From a checkpoint of a small transformer trained on Wikipedia.
Size: 13 layers, 8 heads of 64, MLP 1024 tanh GELU, vocabulary 8192, 18.4M parameters.
Architecture: learned positions, capped logits.
Training: a variant of Muon for these matrices, 690M tokens, 7547 steps.
Each number is 128 + 32 x the weight over its row's rms, rounded and kept within 0 to 255. Layers, rows and columns count from 0. Numbers have three digits each. The size before them is the row's rms in percent of the matrix's.

# layer 4 MLP down, 256x1024, rms 0.0653, rows 0-213, columns 448-511
105:142129127127093114159166128204127074126128193067109039095177127121127094128171121224127126128130127127127140143110133090124128141150155149169157128106150155127117130127127150190165153194101111
092:147129128127139025169143128125128123128128085100167137185161127180129126127153139097128123127114129128127111133089117098165129085111154103108159128074128107129201166128129160132171088125178174
107:180128126128106131128089127112129117128127109131122119103052127184127161128119144136128170127116128128128083102066135164162128108163115117126082127147072106127099094127127123181136134074120080
105:121127128128088125082171127117129114129128134110164173091143128093128129128136132207129140126095128128128063167141153165087129055136152160118176128037115183129092111128128135103130198120107121
102:113128127127139159087156128132128102129128113100118134157148128040129128127098076071127143127110128128127122116143113085120128167166115069103095128124145100128219104128127134182090114105064094
102:092128128128116100139133127150128144129129110144062137131065127127130144127165113075129207128217129128127143184106061131146129135108098192138000128187081143128106139128128115103140079222135152
103:115128128128219120117051128148128103129128059103187116135164129092129133128135120135128163129151127128129163135184123111139128148108077088114134128063110171127124106128128162171087145095128128
102:138127128129167127097176128154128122128128092136087197144178128111127067129098183125128107128117127127129109126125135146108127147171163146097068127084091073127081073126127110165063156184070154
102:101128127128072118100101127184127104128128128110144149100120128111128120128069106100127106129067127128128127143108167134106128136128164100099129128147107099127125087128128068121113117138137176
094:071126128128117161124105129064128124129128108125110129199109128107127043128120171037128122127105127128128128125107130067094128153106188162096110127190182059127161148128128065143147141133152068
098:171128128127127083163133128083128127128129162164145089147146128042129090128184056099128130127075126127127167147071110065115127130158057121157113128056081137127023112127128169122157122076125065
095:125129128128149171163151128052128156128127161183069152104092127082129158128119085114127159128081129128129102116133082145114129099111133129145111129179131141128152073129129075055118135136163124
101:149129129129148104104111127026129036129129155099163096116122128116130052129117139159128097128215128129129105090190171164025128164040078219152125129127177149128116093128128110085183111167151110
106:171128128128107151160164127139128146128128036136117092145135129147128120128124170146128084127166127128128109186106129170213128080196149069126076128153179104128174200128128106132127129153125134
092:210127128128143171147161127140128160128128088090127184153136127146128087127126182167129126127111126126127139122133074160176127131120150177118065127118086113127249088126128119053108078160129148
098:130128127127138146158144128038127176128128120151140086158147128147128089128138114147127137128148127127127134132125155085082127127143149116194104128088067187127088067127127156146145114154143083
097:113127130129129140137111128101129127129127086115115061080172129218130150128114124110129099127109128129128149149115193114188128134122104149131076127237168164128165123127127161184161108128202169
097:153127127128210078100117127160128116127127132154131132131071127099128114128123118191127124128121128128128201145161079165060128110128163082102164127149112116127108180128128124103093099120135113
099:143127129128174107108157126144128125127128071097136162108110127142128111127145167177128114127180126127128155182165135132189127125125144191114185127145110146128184193128128063146118106097154157
101:094128127129128132144159128093128095127128136150081094139065127147127074129144122129126121129122129128128095108126091152130128066107075125180111128149122134127148160128128155185073116084217118
100:124127129130090128110096127049128043129129094069108107130170129113128163128104190119129064128130128129129118066182061208159129121069155152109096127160078139128097153128129132154204084109105119
098:018128127127120111097142128152126128127128176101140148161159127166127144127102155170127130129144128128127086137059148155202128108182116062096106128143155107127143174128128125116155102178147069
088:095127126127153059142197127122129126128128133119109148108160126063129129127091151124128125128161127127128059070084150102087127116038110144106113128094130146127141112128128102126114110156149130
089:115128127128112122127142127155129093128128130145076144132109128088128137128156129051127123127129128127128178121111160129114128158172211122166141129196075091128139128128128114119163130139089198
105:116128128127174116097150127123128126128127087139096117161045128153128169127129115114127101127125127127128077143094079118145128129157122134091197128129117123129117139128128156123187080137116092
096:083128126127100086121162127111127092128127088117121160121126127122127090128135163158127080129160127126127200172118125146118127118097146027079137128125097136126164127127127083119080152023105126
100:123128128129137115180161127130129073128128145153134089101173127153128105128143162092128109128131128127127082122132160122242129189084155152061142129093094104128142077129128128104132125150189104
099:088127129128152166179124128131128219129128170195102122113187128144129149128119107138128158127147128129129162123084185088160129142130146157141167127130158119128116115128128202144156116146108108
099:085128128128095105185114128121128155128128159146086205176114128083127142127170089101127151128115128127127176115145146158084128183083128197178137129168174171128133123128128154118142136089068063
107:143127128128138160145119128109128134127127134189125091177135128108128072128107180163127098129160129128127164167165186129103129141141105172196103127119113074126065153128127197067143107161186178
098:150128127128061096143098128138127127128128101131197131153157128155129120129191154104128156128136129130128173110121141116073129113151054074150137128194079133128114109128127154111164136115103128
096:237127127128146152142103129101126119128127094090178138125131129113127115129162100193127133129120128129128082070112083150067128165134134155096151128103130117127069125128128119139185082160098122
103:127128127127110142067177128152127164128128136125116118127093127112128150127126093104127046128161128127127173107099164158118128131168106117120141128182098105127104083127128063119150141119170126
100:124128128128136152114135127174129167127128130110097114139131126110127164128085160125127173128107128127128120092119157160145127114127151149150077127193062154128118205127127128148123061133136157
091:148127128129156139176106128203128143128128061169100126160079129094128074128135127113129097128061128128128110127125104110130129082110073069100154129112154115127152100128128128104175156126116158
097:133129129128092111146086128119128021128129122141141180132181128129128148128118081128127079129098128128126082163094111101110129167051136121118166129079098147128139171128129199130186104105072123
100:112127127128181102058104127102128141128128196094124119127147128153127129128103152123127152129198127127127110132081184141087128099193137140175102128166073159127111155127128156124125162164133110
103:112127129128075132177096128201128183127128144071208129140151128090128115128116089137128094128086127127128132096109164135114127167132131053142174127186143143127095183127128152113148130168195084
098:148130128127141152137217129103126142128128161151076129123140128234127097127166128147127091129109129128127117202103078059094128058121115112137116129184170155128088178128129230096157145082197182
097:110128128127168114108149127087127120127128180114032119146134128077127112127155066116127140127171127127128149091129132166057128130120141148161148128132153091128154095128128149161124134122152118
092:147128128128212111139101127113127167127129102158145138081103128115128176127139095062128159128154127127126130119110141149131128160031093095098116129172158135127111133128128146133116133119111134
091:131127128129102089124123130141129124129127140048123147136182129099129125128126105161128155127158127128129103123116090154148127102047113099093148128107126116127169110128128155113055147113139111
101:134128128127084124167173127062127103128128078074133103160143129116128148128168167134127247128131127127127169056148090100133128120117108158126080128061192141128144149127129134115118084121096135
104:153128129129117117048147127146128130128128120112123119104083128076128175129066120070128204128098128128128170073109121172115130150155089128102124128138133114128151214129127107144124143149072141
099:111127128128189122125147128175128109127126086097106099191126128072127092128136112073127199128171128128128143156161102087170128143143114137074166127114141104126110126128127166170134141092207124
097:148127129129079150159154128128128114129129134159134127133150129148129166128110140099129180128045127128128161096128191119132128058126164109136118128121150103128144156128128168102068144110071103
098:105127129129127163085129128144128163127127055084087167113203127081129100129124186135128129127090128128129107079130116076136128167088133154121163127097102132127160121128127061120091146107166115
096:097128129128116149186123127143128146129129149183146163137132128181129118128121138187128128128151127128127099174135170136172129057071193097183096129146165073129159151128129109085099135136114074
100:092128128128099121096107127064128069128128119154175147133179127184129122128171077172128082128133128127127095081122128116114128160163107133108110128166164139128146134128129150195114145129095015
102:112128129128131163123099127093128128128128094164165172074157128159129162128076119144128102126146127127128139148201142070145128194152140125123085127093171087129094149128128124180118094111145129
108:126128129128116149172113128164128111129128093181129108196141128189129147128138063075128120127140127128128111143198098103164127194132106114126203129094159064128102089128128098080137159108143125
114:092128128129102180123113127090128134128128095159054109129124127162128120128165186186128154128088127128128185137208085081083128109057112229135164128042119143128135207128128122158179124077177120
092:125129128127070117132112128076128067128128195148165107060160128116129167128088112105128154128158128128128134189127204167106128117121080133153120129150123139128120114128129147052145145066132206
098:156128127126179156193105128155127119128128141101152123183091127131127142127133122151127247127131128127126162121132137131205128198082146132070129128123127159128143102127128157132154144082144136
100:130128128128117181135117128174127139127127109098075183057098128133128089128138158087127087128074128128128154133122152181121128075101153080089119127116164083127127101128128047123079112143153160
095:142129128129038084147093128160129174129129069139163092120120129181130078129042067099128089127154128128128150148107129130106129149047190125129120128144104178129085143128128106108158134129105111
097:083128127127105117158122127167127102128128099113106144061057127083128150128151134164127095127169128128127156083088088137156128144108153133100117128155144180128094129127128105142108162044134114
098:157128127129179168132100127158129111129128131116134152085120128104128156128162138148128091128067127128128104141154111144194127226155064214076135129168154081128184163128127098182188125067117085
097:202128127128131115098162128123127131127127123097185132111171128194127131128158123108126075126115127127128157093057098115134127178125109089094206128118088144128109121128127212096177161123055188
102:144128128128067138070116128082128125129128092074129104161070128100128133128104173094129118128085128129128132087090093117171129191093138195138185128158090159127072142127128151158176138174172107
099:186128128129114096116148128164128133129129166128137095102134128106128143128149129079129076128129128128127112169065121142106129114189114087199173129149140163128129175128128101140193167155006137
112:107128128128144168087110128158128142128126110172135146140129128095128108129110115035127170127146128129129102155157210116184128070095106097113122127089112121127169148128127124065131055115102144
108:163129128128147176195120128172128152129129174065128148212137128129129125128108203226127141128141127128129143139221158156145128133149127129148081129171123087129106083129129120052100054111068020
104:084129128127126098156162128086128132129128153149143146118195128165129151128132105121128145128146129128128067112106092065195129102100128098120157129171157081128102059128129106106140147116090120
098:142129127128117177118160128152130137129128085125084104095160127182129094128107169092128169129076128128128069114152081073166127122086085079167168128199084102127136153127128156090160178191130120
097:109128127128172078078132128077128123128128193125144176079054127166128128127129094165127110128120128127127151191123120186155127155172080128128076128098119118127137106127128068185102159152142171
105:111129127128127085114141127105128132129129140131120137160189129133128129128149166104128130127106127129128074155004166122171128103106131188168111129169087180128167113128128109134141144217108115
099:124127128129081128128130128071128142127127160169129157136137128128127165128136128115127086127133128128129116121104157092116128139121165101151085127132148141127149170129127108160098176142132097
107:178128128128148111090141127153126143128128085131126123151177128150127128127100148133128125127187128127127117042083187093125128149105121139062105127109124055128179172127128107193150127135098185
098:134127128128153199135116128107127192128128161085112147075170128130128046128119118099127144128086127127127197145155150107162128088144161142183125127085165132127096150127127100112180157098136111
093:164127128128145177106140128106127081127127120085103129048049127150127136128110170045127094128139128128128150124134151123131128155139096135103114127095096135127114166128127168142060091135110106
104:158128127128157093173116128158126172127127135090179107195130127097127135127104141131127107128098128127127076177102136169157128112117159123102056127163121175127158145127128085169171148129094196
100:089127128128120080121093128125129161128128000167099102095090128158128171128110035171128145128142128127127165134120096187094127109166157086101108128170115188127114141128128146168127132137133117
092:181128128128168097105123127050128080128128158113087095101159128215128108128137142128127066128148129129127132164160119114124128118154138061102186129149177127128064123128128080121123138061087102
096:138127128128133149130221127127129092128128061055144126150108127157129186128119138125128115128099129127127141173145110053194127201177113057151153129075152137126158141128128046116088114114098123
108:113128128128081086095184129134128132128128122067138105120129129127128079129112141214128172127181129129129106118140163135131129080060112121106079128114122216128034158128129136174119090088186101
099:157129128128111148174110127158128079128128180123148136111203128158128177127174091106127133128088128128127088165178111148146129143115103183120170129206213085128146092129129184099170143167165182
105:130127127128098140131142128141127124127128103039094129145193127082127137128073112138128155128194128128127102133165133192086128183112181085145045127119111160127097131126127111150143115127126128
099:144128128127086103126132128137127154128128175096147049111109127070128091127153082063127080130097128127127203197249198136089128125079146173145133129155187062127098166129128176157107191110099140
104:144128128127126080103093127103128095128129094095122151156090129122128084127139141156128105127224126127127143179097143110128128145211194145119089129068121125129121080128129127100096091122082134
100:140127127128164148110098128142127117129127168097123166111160128097128150128141101203128125129139129129128126064080106107125127108124157119128147127064110136126132214127128112128133140041133127
103:119128128127100075145146127113128149127127183085050128110062126161128098127107129115128108129125128128127116152168152088119127125034128235127088128198119149127120122127128076198073114199118146
097:138128128128085116143149128161128116128127144118111140107144128113127112126131137102126159128097127127128096124186103043076127159122174161114135128106161118128083064128128131154116091122060113
095:189129128128131151147165128162127155128128140105112086107115128154129108128118138153128109129114129129128159102134130092117129102157126081136069129179102111128091089128128148040150123083101129
099:144128128128127155112166128102128120129128089138101134108057129115129181128139163109129057127099128128128138098154086133170129075141129119126168128074151100128168093128128120127143152077056202
101:133127128129118133140084128194128079128127068149080130073086128109128202129102128135128125128113128128129129142118177108131128093093163101159131127097103187127135153128127127148053141118143171
090:095127128127118150118082128000127139127127173137133158054219127098127118127136106179127045128139128127128117132093151124114128034127129171083161126151154135127119119127127113121154141078123128
105:145129128129163155130109128072129118129128124135125164127118129143129093128128179173127102127182128129128158129142070083134128156081143088104110128138122157129155109128127127125065095113046121
101:226128128128152083135123128088129160129128053144093123114194129179128193128107139158128074126144127128129159130139167095173128144103166147162092128173106128128055084129129101190153173123080120
109:145128127128104092122163128121128167128127094062113144134100128135128187127094126132127149128104127128127118092166118076117127116168151164115153128045078142127165157128128119121172130141074135
102:116127129128091093116130127142129139128128146078158074138131127121129135128042079226128138128153127127128126146107188128134129150126148177227135129140166148128163111128128218101137100135244092
100:162127128127073092064126127110128120127127104117146093131102127145129106127096118078127134128179127127128148114128059157196128115133154094247207127099143107127181148128128159053122165077093111
104:118128128128155127079040128104128094129128154125101169144118129144129095127095175182128089127129127127128129092119168150106128136124126147099069128153163117128137114127128081112179136147150169
099:135128128128079173170128127112129143128129142175145138097095128076128132129174137147129121127123127128128063129103021187164128154131102202135127128163149153128084080127128168069094208137125217
090:113129129129178177160148128093129069130129103129122107131182130123129108128126161108128110127113126127128074159194139165059128150120066099146137130100104213129089129129128122116231188091187112
109:150127128128139091068117129117128168128127114105099161122062127109129154127138127166128149127117128127127134081135194130156128142111142000159064128081135181127133093127127106192112163099139074
101:149127129128094167125080127114128166127128147147113119088127128192128137128110125112128113127140127127128114114159108161151128096150175109066065128175118185128069129128128156155004134234114127
100:127128128128154104108105128118127127128128139176153135114063128166129118127195123212126149128089127128127218119046088120129128069122078165161205128137098193128121184129128100123162122180200123
111:161127127128165113131098128147128120129128074132095173148117127094127150128127118178128103127124128128128195080126198144135128157126151092094141128141109115128109121127128118128135095048159123
103:136127128128108116092072128151127151127127160077094115124111128098128185127206072104128201128141128128127133093094106118090129131086149244163105127176096122128147194128128124153117073104143080
094:183129127128054113150142127153127122129129125133125114097198128170128118129101183119127141128146127128128143151128195136052128073141061145153069129069111104129143178128129168164093116154140076
096:127128128128153111112121127165128167128128180167169135160142128129129145128168132084128034128106127128127107101167063139131127165150137095130138128113098103128117159127127082138151183126121071
103:120127128128122167106164128097128134129128121078091138090110129116129138128082120129128163126170128128128112072161099134149128142125115111125163128125103149128126000127127209088102187072130146
109:101127129128123123136094128115127091127128193113175120193148129098127103127151090176128164128095128127128135099105096118141128119115106150146129129097170131127139131128128193126139182104144171
103:125129127126140135091145128170128113129129089086144132120158127186129134128054068184127123129182127128127118117109159120161128121150121171147089129155120122128100077128128207157146091137062180
100:157128127128167111188116129132128118129127122168177088116084128137127140129112160161128139128107129129129125123111131113057128097165127171155189127105160090127134124128128144155161143150123185
099:156128128129103104129069128138128119128129196113153151168118128217128207130125068147128136128158129129129140112087187218110129155180196115103072128120115103128111126128128134177095131096114046
092:148129128128094125126173128188126100128128104143186168144167128130127102128143182123127102129162128128128156156144079110053129157165110127136139128216181170128086083129129029097129139192189097
091:089128128127168120115150127146127176127128089099119144119177127176128060126138123121128078127146127127127124123077090141146127193161142172087062128163096152128143173127128113185066066107174144
102:083128129129114124084108129148127078129128152120157134150064130154128198129134169166128089127160127128129095102161199150137128125127169184138030129142084105128124180129128162109141146147087113
089:090128128128136107172064128107128109129129074138096098075102128087129148128160151051128109128097128128128127130121178151089129172111175135077187129179112077128183123128129086073121152188109128
093:127128128128145205078207127173128137129128086101177154118154129127130138128140150107129089127058128128128130104133070114108128110122127182131119127126101112128107097127127126000123145089074140
094:195128128128122095073084127124128098127127145114138134156080127141128082128111116184126120128131128127127188109119124168108129197112140108149162128147086118128177171129128175091120163167132106
097:106127127127077093090159129125128123128127143162153095110128128125127095128172112150128091128203128128127099106086046099122127171186160088175063127090154176126107103127127089227136071158228105
094:082128128127075168129092128156128143128127166210118111104106128124128136127176119192127100128129128128128142123085120112095128090121147111153132128179185105127077075128127128188147206135176116
097:128128127127169171133127128168128152128128013163207208167127129180127179128113062141128145128149127127128144089113116150054127102135088121112156127124121112128100219127128144096152102107127205
101:153129126128107086036085129153127123128127166222180108098049128135128139129128069048128165129095130129128095118171119124163129064150115120145102127049201130127205144128127137136168133079124118
099:147127129127166098084103127102127148128128082166117102099110128086128139126118161166128180128112126125127148152066100082120127081150110155111217128089134097127065105128129196117146139169138125
090:122128127127134167149171127143129159128129108199130163158171127088128184128142141076128137127146127127128124194105122134120128098147099134162113128121147097129189090128128116147231162152156136
102:095128128130162063118124128126129154128127129169145132101122128143128059128098150117127141127137129129129094101196153110176129105095190066056129128122163140128083055128128069115164149116096144
103:192127128128149151101178127067128121128128126148154157149072127165128118128147095056128137127099127127128123067131095140145128206161074145155119128127099149127130016128128151045149145106154082
104:133128128128079129181150127193128131128128155132135109056139127121128156127177111103127152128144127127127150166189145103123128120139132134104136129075074130128093216128129101157083125042203169
095:166129127127077123086137128122127127127128072130167159118184127168128144127130141088127188129200128127126194121110194074196127141157135087047141129096113158127148122127128157116103074132107081
103:176129127128122104054095127185128081128128122168106138118152127135127136128047103133127143128163127127128171089153131084132128073138094061131132129059088173128093097128129164051093074080094080
090:117128127129162145184163128116129142129128074157146122138080127138129172129102124120128081128111128128128149056041095169115128138081126185115136127146127170127179092128128116130098138220162037
094:125127128129168120140124128159129086128126144179178102084173129122129105128129050110128059126086127128128125119151097150078128140113084099183083127146174171127107138129127186129089078167080107
104:136128127128062158099145127203127115128128170187141170104155128148127174128131118153127155128090128128129166104122099063112127168161079176090106128054101086127119039128128129134092075131175131
096:159128128128117109123077127140129170128129185105112131119053128127130101127126132217127113128065127128127048193164175139111128112170064070149160129136114128128150118128128108104168193102109102
103:086127128129107078110070129107128140129127132087097069124182128086128133129105101180127129128133128129130134158102017184088128143154188130138134128174128105127145196129128063140091171038151162
089:184127128127246174166081128154128175129128171115057070174138128101129172127152124177128144127132128127128111107156098120068128173127104071190151128138124065128105151127128228147057074075097059
099:133128128128133172123185128028129185129127172187157188082129128188128178128155153125127118127085129128128111098154143102111128110120150127124120128133183092128116113128127115099169102117214190
099:118129127127080116154087128149128091129128169214147130176092127114129139128099135092127117128172129129127093118076159123046128101082109139062196129142110159128170178128129111120144140109159149
099:055127128128076110142123127135127160128128169155120096145131127148128131127119161128127160128112128128128147139089203153110128136152148154126154128125084144127102121128128134126188134209086133
096:096128128127090110070164129090127130128127087155140071133099128177129105127114113106127098129120129128127138120060127142185128170186165118130108129132123060127097148128129199152185125067173169
093:111128128128177199165165129111127153128129064149173141103131128118127115128072120102127144128247127127128063135090134089145127147071212182121108130189191124128134131129130062142133109167181158
099:174127128128123122164136128104128133128128136156143135170155129080129147127071082084128092128075127128128090166125104153098128129159116122166159128143104100127101128127127133064128152168126139
099:142129128128123132177174127168128105128128137118137095193129127180128148128185130117128114128117128128128125068158131117049129063115131108049159128174130117129094067129129135122124097159096166
099:147127127128171060105148126184128096128128136167083092171087128115128106127121124071127077128078126127127067101056101103115127133142078144127189129123120106127118203127128088111175144119120127
094:054128128128110098136068128131127152129128149146133148077141128175128192128113071111129137127158129128128126137067136076182128135116148103065102128169076149128087080127128136159078119177141110
102:130128128128031152090117128138128111128127115114110138168029129128127145129145144080127144127132128128128158112149103143054129112096168082093128127140159186129118203128127160122174123113108115
098:138130127127157152153156128173127179128128124089188119108125128115129151127101094127127157129166128127126170139138121153125128118165147154156088129189142160128098071129128131102173143182192136
101:134127129129165067120199129116128191128128241068165073154079129211129115129121125152129127128143128128129162127106182112104129104054129174105144128043096195127140067128128196098069096130068081
102:118128130129208099133096129159128215129128154180129125157137129133130100128158145220128150128121129129129167028197143067163129134128059153158124129043146125128100150129129163073117182069172164
099:095128128128107135154110127081127149128128139129154172178104128097127193128139176171127167127105127128128060163096140113146128086140080139194093128089124109129132126128128135099159172153142058
097:100128128128181107118120128139128184128128173133132116099143128128128131127238143149128079127168128127128135075106102205109128051173081137143092128146195135128201120128128132125133198076127128
097:184128128127128123095087127117129063128128110168128111194110127081128103127163169127127053127136128128128147116112126226037128117109124148162061129148139087128090101128129125083137183118174145
096:157128129129072109165084128128128120128128168177156122097110128106128195128134060116127105128097128128129084144160072050182127139168125122111128128094164050128076121128128161085156103008092149
103:100127129128081066142092128139128077128128084099109161112109128133128095128123136113128128128167127128128145085097060136139128113079105136151106128105096112127186103128128144126091174231118083
098:163128129128165088164141128101127164129129128124116137147136128074129122127191114119129061129134128127126130153202176106149128161130121149136109129057092110127100085127129109201135090125095116
100:180128128127175189129124129036128080129128128173148137143113128095128135128163184202128099127206128129128148074112143118178129163114143113123124129098124124128131121128128141111150150119116086
103:085127127128134124150115128077126133128127205171104131124103129134127170128080170070128148128208128129128099136081108214137129160184136130081047127096110099127126165128128078087181155094103118
096:113128128129197104192100128089128159127127048128177190092068127119128096128123110107128205128138128128128139158156118172078128158108139068118226128224162107127150151128127107092147101091117189
104:039128127128047110057148127135128084128128127134112199057163127163128121128143225147128117128111127127127164151165152121189127111134141112146049128051103179127175092127128061082152134140077177
096:161129128127141138160141127181127120128128096141097134106170128105128081127131166167126210128130128128127133158073122162132129045166170077135146129167130117129106115129129063200111092124138099
103:051127127127214112086101127122128106128128081130157188142126128073127130127145095153126111127139127127127120116182157119102126116149125179119085128110073162127112104128128099112110142206076132
095:157128128128149196086077129203128127128127110160158084127142128147129139128167127132128142128182128128128109134191074150099128114187172134133242128130106095127094147129128130118200177164126156
098:105127128128052141095034127172128166128128169122139114115123129139127191128162156097127170126103128129129075168086148204167128138182122095143123127161074122128135188127128130160145172174176069
102:140127128128152102120130128096127122128129116142091106187154127129127082128128144116129133128114127127128085197156091150196127143083099129140110128163138119127107186127129092175102147151075189
104:146128127127143080133158128104128127129127179069078117129134127064129136126174171077126071128050128127127143145159142127123127118072182142134163129125079141128161099128128112146131149125187066
103:129128127128115076158139127081129111127127112148203084114084128160128104128114116156127175128137128127128054138071125085149127140109096099167119128060100166127103110128127058195148121196066092
099:191128128128065154114124128137128119128128093181159117133125127107127108127080080129127138129118128128127142107124126067146127092085117109096135129042109120128117204129128156072183135111215145
097:078128129128044114104156127127128129129128093126120095074097128138129144128162155097128066128099128128128156124109183112133129167137113122129204128113110156128101091128128164165192129096093132
100:118128128128160172149131127085127075128128151102135131110101128135127165127131174130127105128094127127127136211082138127160127095091148178130202129106054074128183061128129152054146085129153158
100:119128128128140045107107129095128090130128125115080112105062129144128081128110136093128126127131129130129135142121129129133129122111127213140134127144185144128133066128127112127066061140130076
108:083127129128155125221117128073129112127128120077086177150144128107128132128112142106128154127121127127128113129234216158128128085112184183118058128180136152127104129128128101153128082179110073
103:079127129129202195034156129094127135129128183115157098150040129144128126129077123078129128127080128128128170117119201128123128096160104168198155128110166119128174214127128067190099114096183118
098:159128128128183121133084129153127166128129083094158062160117127031128117128187086105129134129082128127128088044139092128105128122191145082164137129165157112127163099128129104204092087101121112
097:133127128128190174099183128148127107127127114079024095170149128150127070128158113103127147127133127127128158107104152100099128125128120133171067127148128124127126086128128157167030140098151181
099:107128128128129187097138128167129140129129096118125114114108128180129111128208172167128072127211128129128124153158154094147129107135087126088217129152112145128190107128129152128168129125086176
097:085127127128145138097137127069128101127127141081055127076166126119128096127129145118127153127107127127127072129128124139209127130138068170174133126144123149127108031126126154117099144180150209
100:129128129129160065053145129172128174128127164144177126094107128127128127128140175177127132128155129128128088142137120111096129043171160152091085129164118154127108142129128105143140167118130194
102:113128127127094175079109128092127114127127181161101224198132127106127136127152173126127121128184128127127113122130171117114127135127200104167123128127185155127169046127128140082126147104042080
099:142128128128085164196103128081128134129128154165132107182160127161128155128135134115128170127113128128128055135132084091193128120181104153102109129120115075128204110127128072043102137146173185
103:119128128128177164098104127056128138128128133134170087141182128126129084127123142188127174128107128128127083108092094102159128142161110126113109129119073106128150107128128080102138166148114166
104:145129128128167140072118127159129189128128075138142109166099126121129187127161137130127101129133129128127252131118151237059128088163124115120129129113144094128174146127128187113099137148107182
095:122128128127114177142141128131129089128127206062091170069210128175129084128133193102127116128066128128128127144211170055138128158147145141066135129199158167127170149128128174090151131053130104
102:169129127127119104104099128110127093127127127105093084075197127135128118127142109119127098128136129127127135153132087112144128190184096133106160128134113125128173188128128200123100126116119159
097:148128128127080143119109128153127142128127131080100121111087127103129048127128182063127080128164129128127128181170144140112128198142085136117134129109174111128146144128128004162097111091129106
090:143127127128148161089111129153128167128128136109123105203135128121128092128127156150128084128119128128127094165183182129130129107234090139171044127092104097127240129128128125143131158126123102
100:121129127128086144092169128172128156129128110141155116096116127033128174128188085132127102129186129128127112132120195200037128136121150149097133128086127128127165164128128133104169151076130117
091:120127128130075146087146130187127096128127182093141150134129129182127024130137077186128144129140129129129107095166171128182129121150127176177164126129170145126091139128127144175110153129152195
094:091128128128159072215198128100128071128127113133144078148063129176128088128123138185127177129088129129128090094148079117112129094127179156123181128091153158127121077129128154168121119182125114
097:061128128127125069106144128152126098128128183109088090149158128171128110127075117087127123129116129128127154181094116137136128082129116060147155129114097082127101108128129054125133072166086124
104:137127128127202126151152128146127184126127043124138142121167127176127133127160097129127105127103127127128072129109090123097128082120146177182180127081180111127085122128127151123090176253154074
110:118129127127168096116072128114127134128127105185126114138127127089127155127184223164126132128082128127127175104079141074132127133203129116116093129086157154128094125128128146160184085156160124
103:131128128127121132096199127106128201128128145158101215087120128078128083127106096124128142127068128127128170121132084092110128125073179113121138128204106106128077092128128102097041181120148133
102:178128128128138105177154128186128084128129085054219084179128128107128138128132066193129155127099127127128178122138148145168128114130063161097135129036134132128079145127128115093134121140161078
102:167127128127170168140105128086127138128128140142193138060159128117128153128129116127127161129124128128128123171141151072089128123062131123153179128175182108127150169128128036153091135106105143
097:162129127127136125092180128074127123128128137128127120158217128054128190128134084134126073128118128128127121100133156116164128152152152169159092128058069203128177168129128169170152129230079178
105:099128128128145219175154127182128123128128139110045120159150127102128121128106133113128108129066129127127143172128145054152129110159167167166187129157105186127157148128129094163087116170169125
100:076127127127147083132089127158127052128128127100107085175232127101127075127127147162127208128161127127126133172084182107112127139131033104065179128136082093127117110126128120131133139147169145
108:082127128128120140149119128113129095128127077082130099106111128228129078128142151126127138128079127127128163097097115083156127106131153120124157127140176122127152100127127117101116139080131116
097:127128128129162208176187128130129189130128123116146124148127130105129103128112189180128106127141128129129069161072129149119129161200150075165082128102097107129130128129128212176110189174147116
097:118127127127108138126207126109128135128127190115128149082061127145128157126076163154127171127157127127127170111129091129121127110036083152122128128123113111128147108127127130128056086095114149
102:118128129128106133160114128170128176129128085135073140105161128139128108128097112164127150128099129129129055113130150153225129107146091156083128128145167113128131143129129102128069135132137196
096:124128127128122115080079127141128055127126187077164107184180127107127147128121105070126074129092128127127083107153165205089127154098160118071132128132094201126119143128128168052093108113141119
101:163128127127151187150188128047127166128128129134101127085133128122128137128159118128127131128190126127127143135119144136095127113128145172125119129125124130127171135127128116113150108223113094
110:102128129129081169229162127127129173128128156114144070153176128072129132128105066102128112128140128129128142192161095138122128137157091142117111129204127152128197154128128102095138146255154133
097:119129128127205214168036128146127106128129120130166167172220128185129069127198130152128115128109128128128088147130087129146128111148061121130139129188181195129092131128129144091116095079105168
095:095128128128178142205127127178129176129129109118103194138112128108130200128194162084129137128134127128128140167137076065094128114102118125058142129128191202128166104126128185149104112148135113
102:115128127128124135110088128157128070128128128165159150144038127162128128128074100166127067128148128128128104078085118124096127212120127174162082128155143151127111182128128125085115137204069131
107:133129129129104107075126128089127143128129078113120175122072129140128142128123091123128139129135128128128180132074146062090129162141235057050150129142105130129136145129129100159168097068114135
101:076128127128146100182036128120127178129128027148123109059084129181129149128085126198127157129096127128127178176088116151106128123090101131131112129096157121127156107128128033136152072083120114
096:134127128128182150152130128107128205129128205144119117134154129130128144128157106110129147127192127128129159136180118138142127086116111165104110128128200086127185130127127116117117170075171138
098:121129128127092143095116129112128193129129142175127118087063128124130085128148083090128231128155128129127096078196104126131128105133142148102148129143135186128063156127128018167124153115161098
099:109129128129160138121162128159127115128128159140113202101109128144129185128148105157128121129075129128127138053098081170104129133150089181141128129119124040127157085128128181151141104053181167
098:131129127128074114108152130090127170129128143075107109179121128224129128128139145151128123129126130130128165147097112100122129079137133147164187128167172112128090126129128044096179172132029131
102:149127128128106151138119129131127146128127133140123101144099129109128204128148101155128102128039129129129160154167057164080129107099171101116146127194244130128172121128128110158146140121242155
104:123129128127087147117055128178128123129128164139167115065140128100128131128114109122129186127101128128128099146180178160145129183128041124094125129159128125128099172128130123090113132132117176
098:155129129129097144151153128153129113129128054129068123082131128191129183128136109128128158128139130129128095180019103187140130095137127090122094129063120061129140095130129107243116065172099087
091:124127126128138108155143127200127129127128075130133105134230128097128142128128165116127092128144127127127124148139088199085126093130088099082224127133181111127112124126126137131181091102205162
099:193129128129156113126146128068128144129129177081119090121097128074129135128077139121128127128176128128127055149130133109133129167168134091101113129096110094129092139128129097135163125171164113
094:070128128129102152233105128096129135130130120192181076119132128196129056128205126167129160127146127129128154118113128113147129120036195117141126129151135095129152110128129099112160115110107098
105:132127128127157115165157128138128089127127130126133119085145128132127153127105038171128119127113128128128127115120129083083128112151132135088113127151120129127080175127127096112172140161101094